Weights of a small transformer language model: 16 layers.
Each number is 128 + 32 x the weight over the matrix's rms, rounded and kept within 0 to 255. Layers, rows and columns count from 0.

# layer 6 attention query, 192x96, rms 0.0898, rows 136-159, columns 32-63
[[128 112 156  79  78 145  88 122 151  79 164 107 124 130  26 107 171 116 104 135 157  78 131 116 154 121 127  93 127 110 102  95]
 [135 174 107 134 128 149 151 135 111 132 133 104 128  81 117 126 145 158 102 131 118 147 126  90 148 154  94 150 130 128 130 108]
 [128 125 110 161 133 143 113 103 110 149 115 139  98 119 136 130 119 148 161 136 180 128 100 116 152 116 114 119 134  79  58 101]
 [105 152 116 143 147  99 127 171 143 190  87 139 143 107 171 171 113  93 130  93  62 154 141 120 135 111  92 117 102 169  97 171]
 [ 89 123 129  78  46 250  67 152 128  52 165 148  67 205  31  70 207 119 131 219 164   0 133 163 117 193 188 197 203  45 110  47]
 [149 132 150 121 112 117 106 178 137 102 172 130 108 168 102 109 140  83 127 155  83  81 155 154 110 151 178 146 157 106 159 148]
 [103  86 151 153  94 133 142 128 132 147 195  86 129 174 104 128 157 173  85 187 144 119 178 118  97 134 120 147 159 153 112 134]
 [136 140 154 135  87 105 147 141  86 168  59 122 127  85 174 135 110 101 108  82  98 162  52 108 182 119 191 180 142 119 153 173]
 [169 120 159 110  42 110 117 105  99 172 173 162  72 125 142 209 146 167 171 133 137  99 108 113 144  94 117 149 103 172 121  95]
 [111 165 106 132 154 115 188 139 203 148 142 194 124 136 110 129 141 191 167 100 131 134 141 164 180 181 168 135 159 125 154 119]
 [150 167  97 145  97 133  90  94 142 145 187 137  90 120 100 116 142  77 190 142  98 121 123 156 131 124  97 161 118  75 122 104]
 [152 173  91 122  87 125 138 132 171 180  64  80 151 166 151 107 131  95 114  84 174 110  84 109 137  93 130 134  69 141  60 165]
 [ 76 125 194 149 148 100 175 158  72 117 124 153 131 151 102  91 133 105 137 194 124 145 138 119  93 160 154 126 130 156 129 110]
 [154 180 126  93 128 162 105 147 137 128 117 111 165 168  59 139 141  89 196 140 160 104 108 111 158 158 167 102  54 155 187 165]
 [ 99 184 119 120  65 172  84  91 139 168 129  94 132 159 116 124 168 138 141 102 113 101  79 166  93 155 179  98 103 121  44  86]
 [127 120 138  90 134  98 143 180 121  81 152 114 131 147  58 159 148 162 116 149 176 144 177  85 175 129 100 139 139 164  74 113]
 [111 114 132 175 108 132 178 125 123  77 127  81  23  90 138  77 129 127 174 155 119 149  98  76  74 172 139 152 166 129 149 125]
 [126  63 141 163  76 157 143  96 128  86  92  85  82 129 100 153 113 102 135  98  70 180 156 167 133 128 178 126 130  75 106 161]
 [164 104 134 121 122  76 101 130 139 111 162  57 144  99 135 127 108 171 142 197 109 136 115 119  86 103 114 159 112  94  97 148]
 [110 171 138 119  91 134 102 110 117 170  79 140 154 133 116  98 122 102 119 158 150 140 103 169 159 123 121 144 119 117 107 178]
 [150 151 168 170  86  97 116 114 140 169 137  72 114 104 162 164  81 151 134 141 101 112 107  63 145 165  67 100 101 150  99  80]
 [198 117 125  87  95 164 161 169 124 154 107 147  76 127 182  81 126 149 129 106 183 129 185 147 172  99 124 138  81 125 149 121]
 [149  94 145 139 179 151 144  87 167  78 124 132 161 134 154 155 125 109 121 145 119 144 116  89  83 113 105 176 133 116  94 131]
 [ 89 159  91 133  98 158 159 167  88 142  87 127 138 115  99  95 102 176  62  94 133 158 137 133 141 161  76 124 134 147 153 139]]
# layer 6 attention key, 192x96, rms 0.0907, rows 136-159, columns 32-63
[[154 126 138 117 110 153 154 134 104 122 144 141 156 137 148 120 126 105 121 126 124  97 149 118 123 123 144 148 129 127 146 106]
 [ 77  88 176 147 169  28 144 123 132 181  92 130 133  89 142 161 103 144 130  92  60 157 128 157 137  83 121 106 134 136  38 173]
 [108  72 106 127 136   0 156 158 130 163  26 110 155  72 101 200 142 144 111  51 102 238  75 116 126  90  93  81  83 189  80 194]
 [111 115 153 130 140 104 123 101 122 156 102 110 146 110 128 107 127 146 125 115 141 158 111 127 133  86 130 143 134 137 116 150]
 [107 134 131 163 146 110 127 139 117 127 117 133 150 109 151 157 154 131 129 114 130 126 109 151 123 126 102 122 128 135 122 147]
 [104 128 147 185 233   0 135  94 166 255  46 245 203   0 175 236 114 162 154   5  97 226  49 133 173  68  59 119  48 155  74 214]
 [104 131 145 125 171  60 142 111 132 135  89 138 159 167 164 147  82 147 127  94 124 152  64 139 174  84 120 140 175  94 141 144]
 [131 106  81 131 133 118  75 129 151  60 168 142 106 133  72  97 126  95 131 170 149 134 156 136  88 154 151  93 152 113  91 141]
 [151  98 151 152 133  88  88  54  87  92 101 139 147  74 146 100 154 168  72 139 124 166 171 151  99 105  96 110 164 108 142 103]
 [ 94  78 126 134 101 130 129 107 122  91 110 113 145  79  97 116 104 144 132 184  86 129 142 135 102 167 123 111 146 147  55 158]
 [164 120 124 136 141  99 178 161 139  86 124  90 132  88 123 180 150  99  62 128 115 150 120 131 153  81  99  72  71 120 134 144]
 [160 110 137 120 165  90 119 180 115  93 110 112 141 126 184 166 122 103 113 109 112 132 113 144 140 197 134 121 112 129 127 116]
 [120 127  74  98 132 104  64 138 136 110 159 166 132 134 118 138 184 112 127 118 234 111 145 137  79 158 132 148 165  91 102 109]
 [133 128 140 118 154 117 111 119 108 114  92 139 138 116 123 138  83 117 165  73 131 161 144  51 168 119 129  85 123 104  84  94]
 [122  79  87 143 140 154 179 117  78 138  97 113 163  97 119  84  99 143 135 119 127 154 120 114 105  65  94  77 122 133 137 167]
 [114 176 169  96  98 127 144 152  55 112 178 113 174 150 184 121 150 149 108 125  86 144 156 149 164 122 143 157 147  93  93  92]
 [155 132 119 136 131 124 117 214 103 161  85  80  90 180 138 152 131 108 106 122 135  75 127 138 124  82 122 180  75 132  81 126]
 [137 115  92 104 127 144  86 128 123 141 180 160 129 146 124 120  85 125 127 183 161 136 113 156  92 117  77 101 162 135 120 181]
 [170  88 136 115 108 130 142 167 126 151 141 116 155 146  93 152 104 105  47 159 141 180  75 137 142 133  97 117  95  70 109 147]
 [148 165 123 132 105 189 158 148 120 126 150 131 197 123  77  77 166 166 136 168 110 178 150  99 111 117 162 147 115 140 123  77]
 [165  76 134  79 161 160 164 130  88 106 132 172 118 142 101  76 124 203  93 147 165 119 179 149 191 119 123 145 122 136 178 149]
 [183 188 199 147  98  91 108  92 113 134  84 142 105  86 122 185 118  64 136 118 138  54 134 115 122 198 126 163 140 118 163 188]
 [115  86 115 161 133 101 139 166 104 134 127 110 169 172  99 114 139 138 140 112 126 142  86 166 140 136 150 101 121 158 124 145]
 [ 72 139 105 153  96 159 151 120 153 144 175 137 113 139 105 128 116 168 141 125  95 123 136  88 140 121 188 135 135 107 113 103]]
# layer 6 attention value, 192x96, rms 0.0976, rows 128-150, columns 32-63
[[125 222  95 153 151 122 107 115 129 112  78  81 140 126 159 137 129 202 105 146 130 113 112 126 101 106  77 169  88 123 115 173]
 [126 130 133 129 158 139 145 143 174 100 128 130 136 143 133 132 130 105 170 104 143 124 132 128 142 196 131 122 129 103 202 125]
 [161  96 158 141 138 125 118  97 187 163 118 182  83 156 130 155 100 165 119 132  96 119 110 134 127 114 120 124 117 158  87 172]
 [114 150  73 151 164 123  87 152 133 117  61 107 111 127 146 124 149 145 177 118 100 123 139 134 138  93 123 178 153 174 141 157]
 [141 104 148 124  96 125 124 116 122 162  97 159 143  85 131 160 144 112  98 162 127 126 129 123 127 115 133  57 104 171 123 170]
 [123 165  89 167  95 111  76 124  97 102 119 109 115  84 151 133 125 161  81  98 152 138 152 121 151  74  98 146 138  64 156 141]
 [173 136 103  99 201 124 124 109  83 106 198 135 112  85 141 120  93 125  94 153 130 127 161 126 130 181 127 133  77 101 172 130]
 [ 62 156 117 126 105 137  70 140 129 119 162 151 124  98 123 123 121 109  59 140 125 129 170 116  90 148 139 160  88  77 186 134]
 [ 83 121  96 124 131 122 165  90 117 108 131 128 127 135 135 174 138 125 107  69 125 130 167 137 134 150 107 128  96 136 109 142]
 [ 94 154 156 137 147 107 251 156 130 135  82 121  95 128  92 190 113 146 149 158  95 141 149 158 170  91 166 132 118  98 126 129]
 [100 189 116  94 149 129 105 135 170 130  87 130 134  93 152  93 168 157  60 134 108 131 157 117  96 124  67 114  55 146 128 127]
 [165 111 114  89 171 148  91 105 188 131 135 119 162 169  91 114  93 171 129 119  98 122  67 163 157 152 155 143 160 118 100  67]
 [102 109  86 122 188  99 118 113 116 123 136 111 111 145 126 175 122 177 144 129 101 124 136 157 174 138 129 119 108 171 141 159]
 [132 197 154 113  92 137 162 155 166 129 119 101 136 101 138 153 127 159 147 162  49 140 111 138 104 126 165 110  89 160 120 143]
 [125 128 133  57 164 152 160 120  55  96 143 129 119 101 111 150 152 135 178 131 117 134 125 121 132 164 132 128  91 129  43 139]
 [ 82 162 167 181 101  96  95 128  89 136 141 135 142 124 110 135 135 104 151 172 177 111 162 170  75 125 112 143 165 119 153 148]
 [182 148 122 117 146 125  85 179 181 141  84 111 124 103 104 203 162 154 165 161 138 114 155  83 130 171  72 101 101 154 131 182]
 [ 86 186 145 166 131  98 145  99 127 140 116 118 181 160 112 156 148 168 132 108 135 120 128 142 178 153 151 144 136 121  93 132]
 [126 113 146 183 120 110 152  96 176 158 115  94  84 152 110  77 145 207 116 140 156 141 172  85 105 125 149 173 114 161 125 172]
 [129 119  70 135 148 130  96 156 131 118  87 124 130  93 116 147 114 199 128 181 136 122  81 119 143 105 142 129  93 149 137 166]
 [139 154 167 123 146 159  97  79 144 196 123  80 115 155 158 187 151 178 111 117 148 122 131  93 128 123 158 109  75 169 118 163]
 [165  82 132 196 128 141  31 156 142 145 148 167 152 156 161 181 110 181  48 155 132 123  85 136  64 166 114 143  98 171  92 173]
 [115 147 137 134 130 149 171 129 151 135 145 134 169 112  98 144 101 104 140 109 121 129  84 175 119 106  96  98 164 165 176 144]]
# layer 6 attention output (transposed), 192x96, rms 0.106, rows 128-149, columns 32-63
[[149 174 136 126 116 131 128  71 137 131  95  98 174 133 129 165 143  32 151 154 118 100 142 139 172 141 129 124 117 114 143 132]
 [124 147 117  91 129 125 128 138 127 138 132 115 105 125 121 150 162 110 120 152 125 147 155 120  94 128 109  80  86 136 137 135]
 [123 147 173 117 131 130 135 148 155  83 147 141 108 118 113 131 135 129  97 139 159 156 164 133 212 134 159 126 146 167 125 114]
 [183 108  85 101 146  85  96 107 132 161 118 122 226 115 168 178 137  83 136 124 118 127 140 148 154 144 122 113  99 107 102 118]
 [ 85 150 136 160 148 146 162 147 103 102 189 123 145 160 137  97 134 197 101 145 153 170 117 114 144 144 125 127 151 174 139  88]
 [ 97 121 115  90 142 165  94 103 117 103 132 133 130 128 124 120 147  98 119 150 120  84 135 161 130 143 128 147 110 115 145  97]
 [ 92  81 127 114 124 140 144  72 112 145 129 148 145 146  92 155 101  94 105 153  83 133 132 103 127 170 131  86 114 137 142 131]
 [115 132 102  93 122 127 141 134 116 143 170 147 181 124 134 175  93  96  94 131  92 112 135 136  67 151 128 165  84 114 126 152]
 [176 203 118  76 143 128  68 165 121 164  82 128 131 117 144 116 114  87 119 156 126 127 118 129 144 122 134  90 131 130 116 135]
 [ 94 130 135 123 140  82 115 136 139 168 103 106 194  95 128  85 148 134 117 134 126 152 137 100 188 126 101 164 139 144 132  71]
 [ 70 162 121 147 136 156 140 104 121  96 156 145 140 142 148 125 170  94 140 119 119 105 116 137  94 111 148 157 143 177 134 109]
 [136 111 162 125 152 128  88 131 179 105  76 121  82  81  93 185 105 106 130  70 120 138  71 162 135 116  66 138 153 127 173 148]
 [173 137 102  82 149 102  74 145 124 141 131 114 127 125 154 100  97  83 150 100 118  67 130 149 200 103 117  95  81 128 107 137]
 [110 135 121 164 164 114 129 116 129 177 150 137 159 123 149 163 101 157  99 102 121 136 124  95 125 149 135 174 152 136 152 113]
 [ 77 135 150 181 113 127 163 134 167 170 128 130 151 108 125  96 119 147 147 143 119 128  60  70 114 103 135  86 128 125 158 151]
 [140 124  78 109 169 113 118 135 147 121 157  96  85 115 130 128 121 110 124 174 142 134 136 141 143 100 165 112 123 113 128 176]
 [125 159  62 138 178 142 131 110 129 137 151 125 119 134  49 161 160 101 117 170 130 131 125 128 144 134 195 141 173 150 172 162]
 [120 179 106 141 181 106  85 182 148  84 107 101 118  68 133  76  91  94 124 130 144 133 122  96 149  67  88 136 136 119 147  80]
 [108 123 159 125 147 130 159 142 107  97  85 127 127 120 106 138 206 129 131 169 135 106 189 137 184 115 114 140 160 112 112 142]
 [163 135 171 127 185 127 121  91  86 137 161 121 149 156 134 147 111  90 135 113 105 136 160 120 173 159 147 121 114 138 133 135]
 [140 145 100 135 141 123 140  84 117 109 154 142 130 147  81 135 114  98 141 159 126 151 130 168 162 140 107  91 139 135 120 149]
 [147 163 189 129 135 127 147 155 100  76 164 118 127 163  90 131  94 125 137 147 168 173 182 111 180 164 120 102 154 117 164 127]]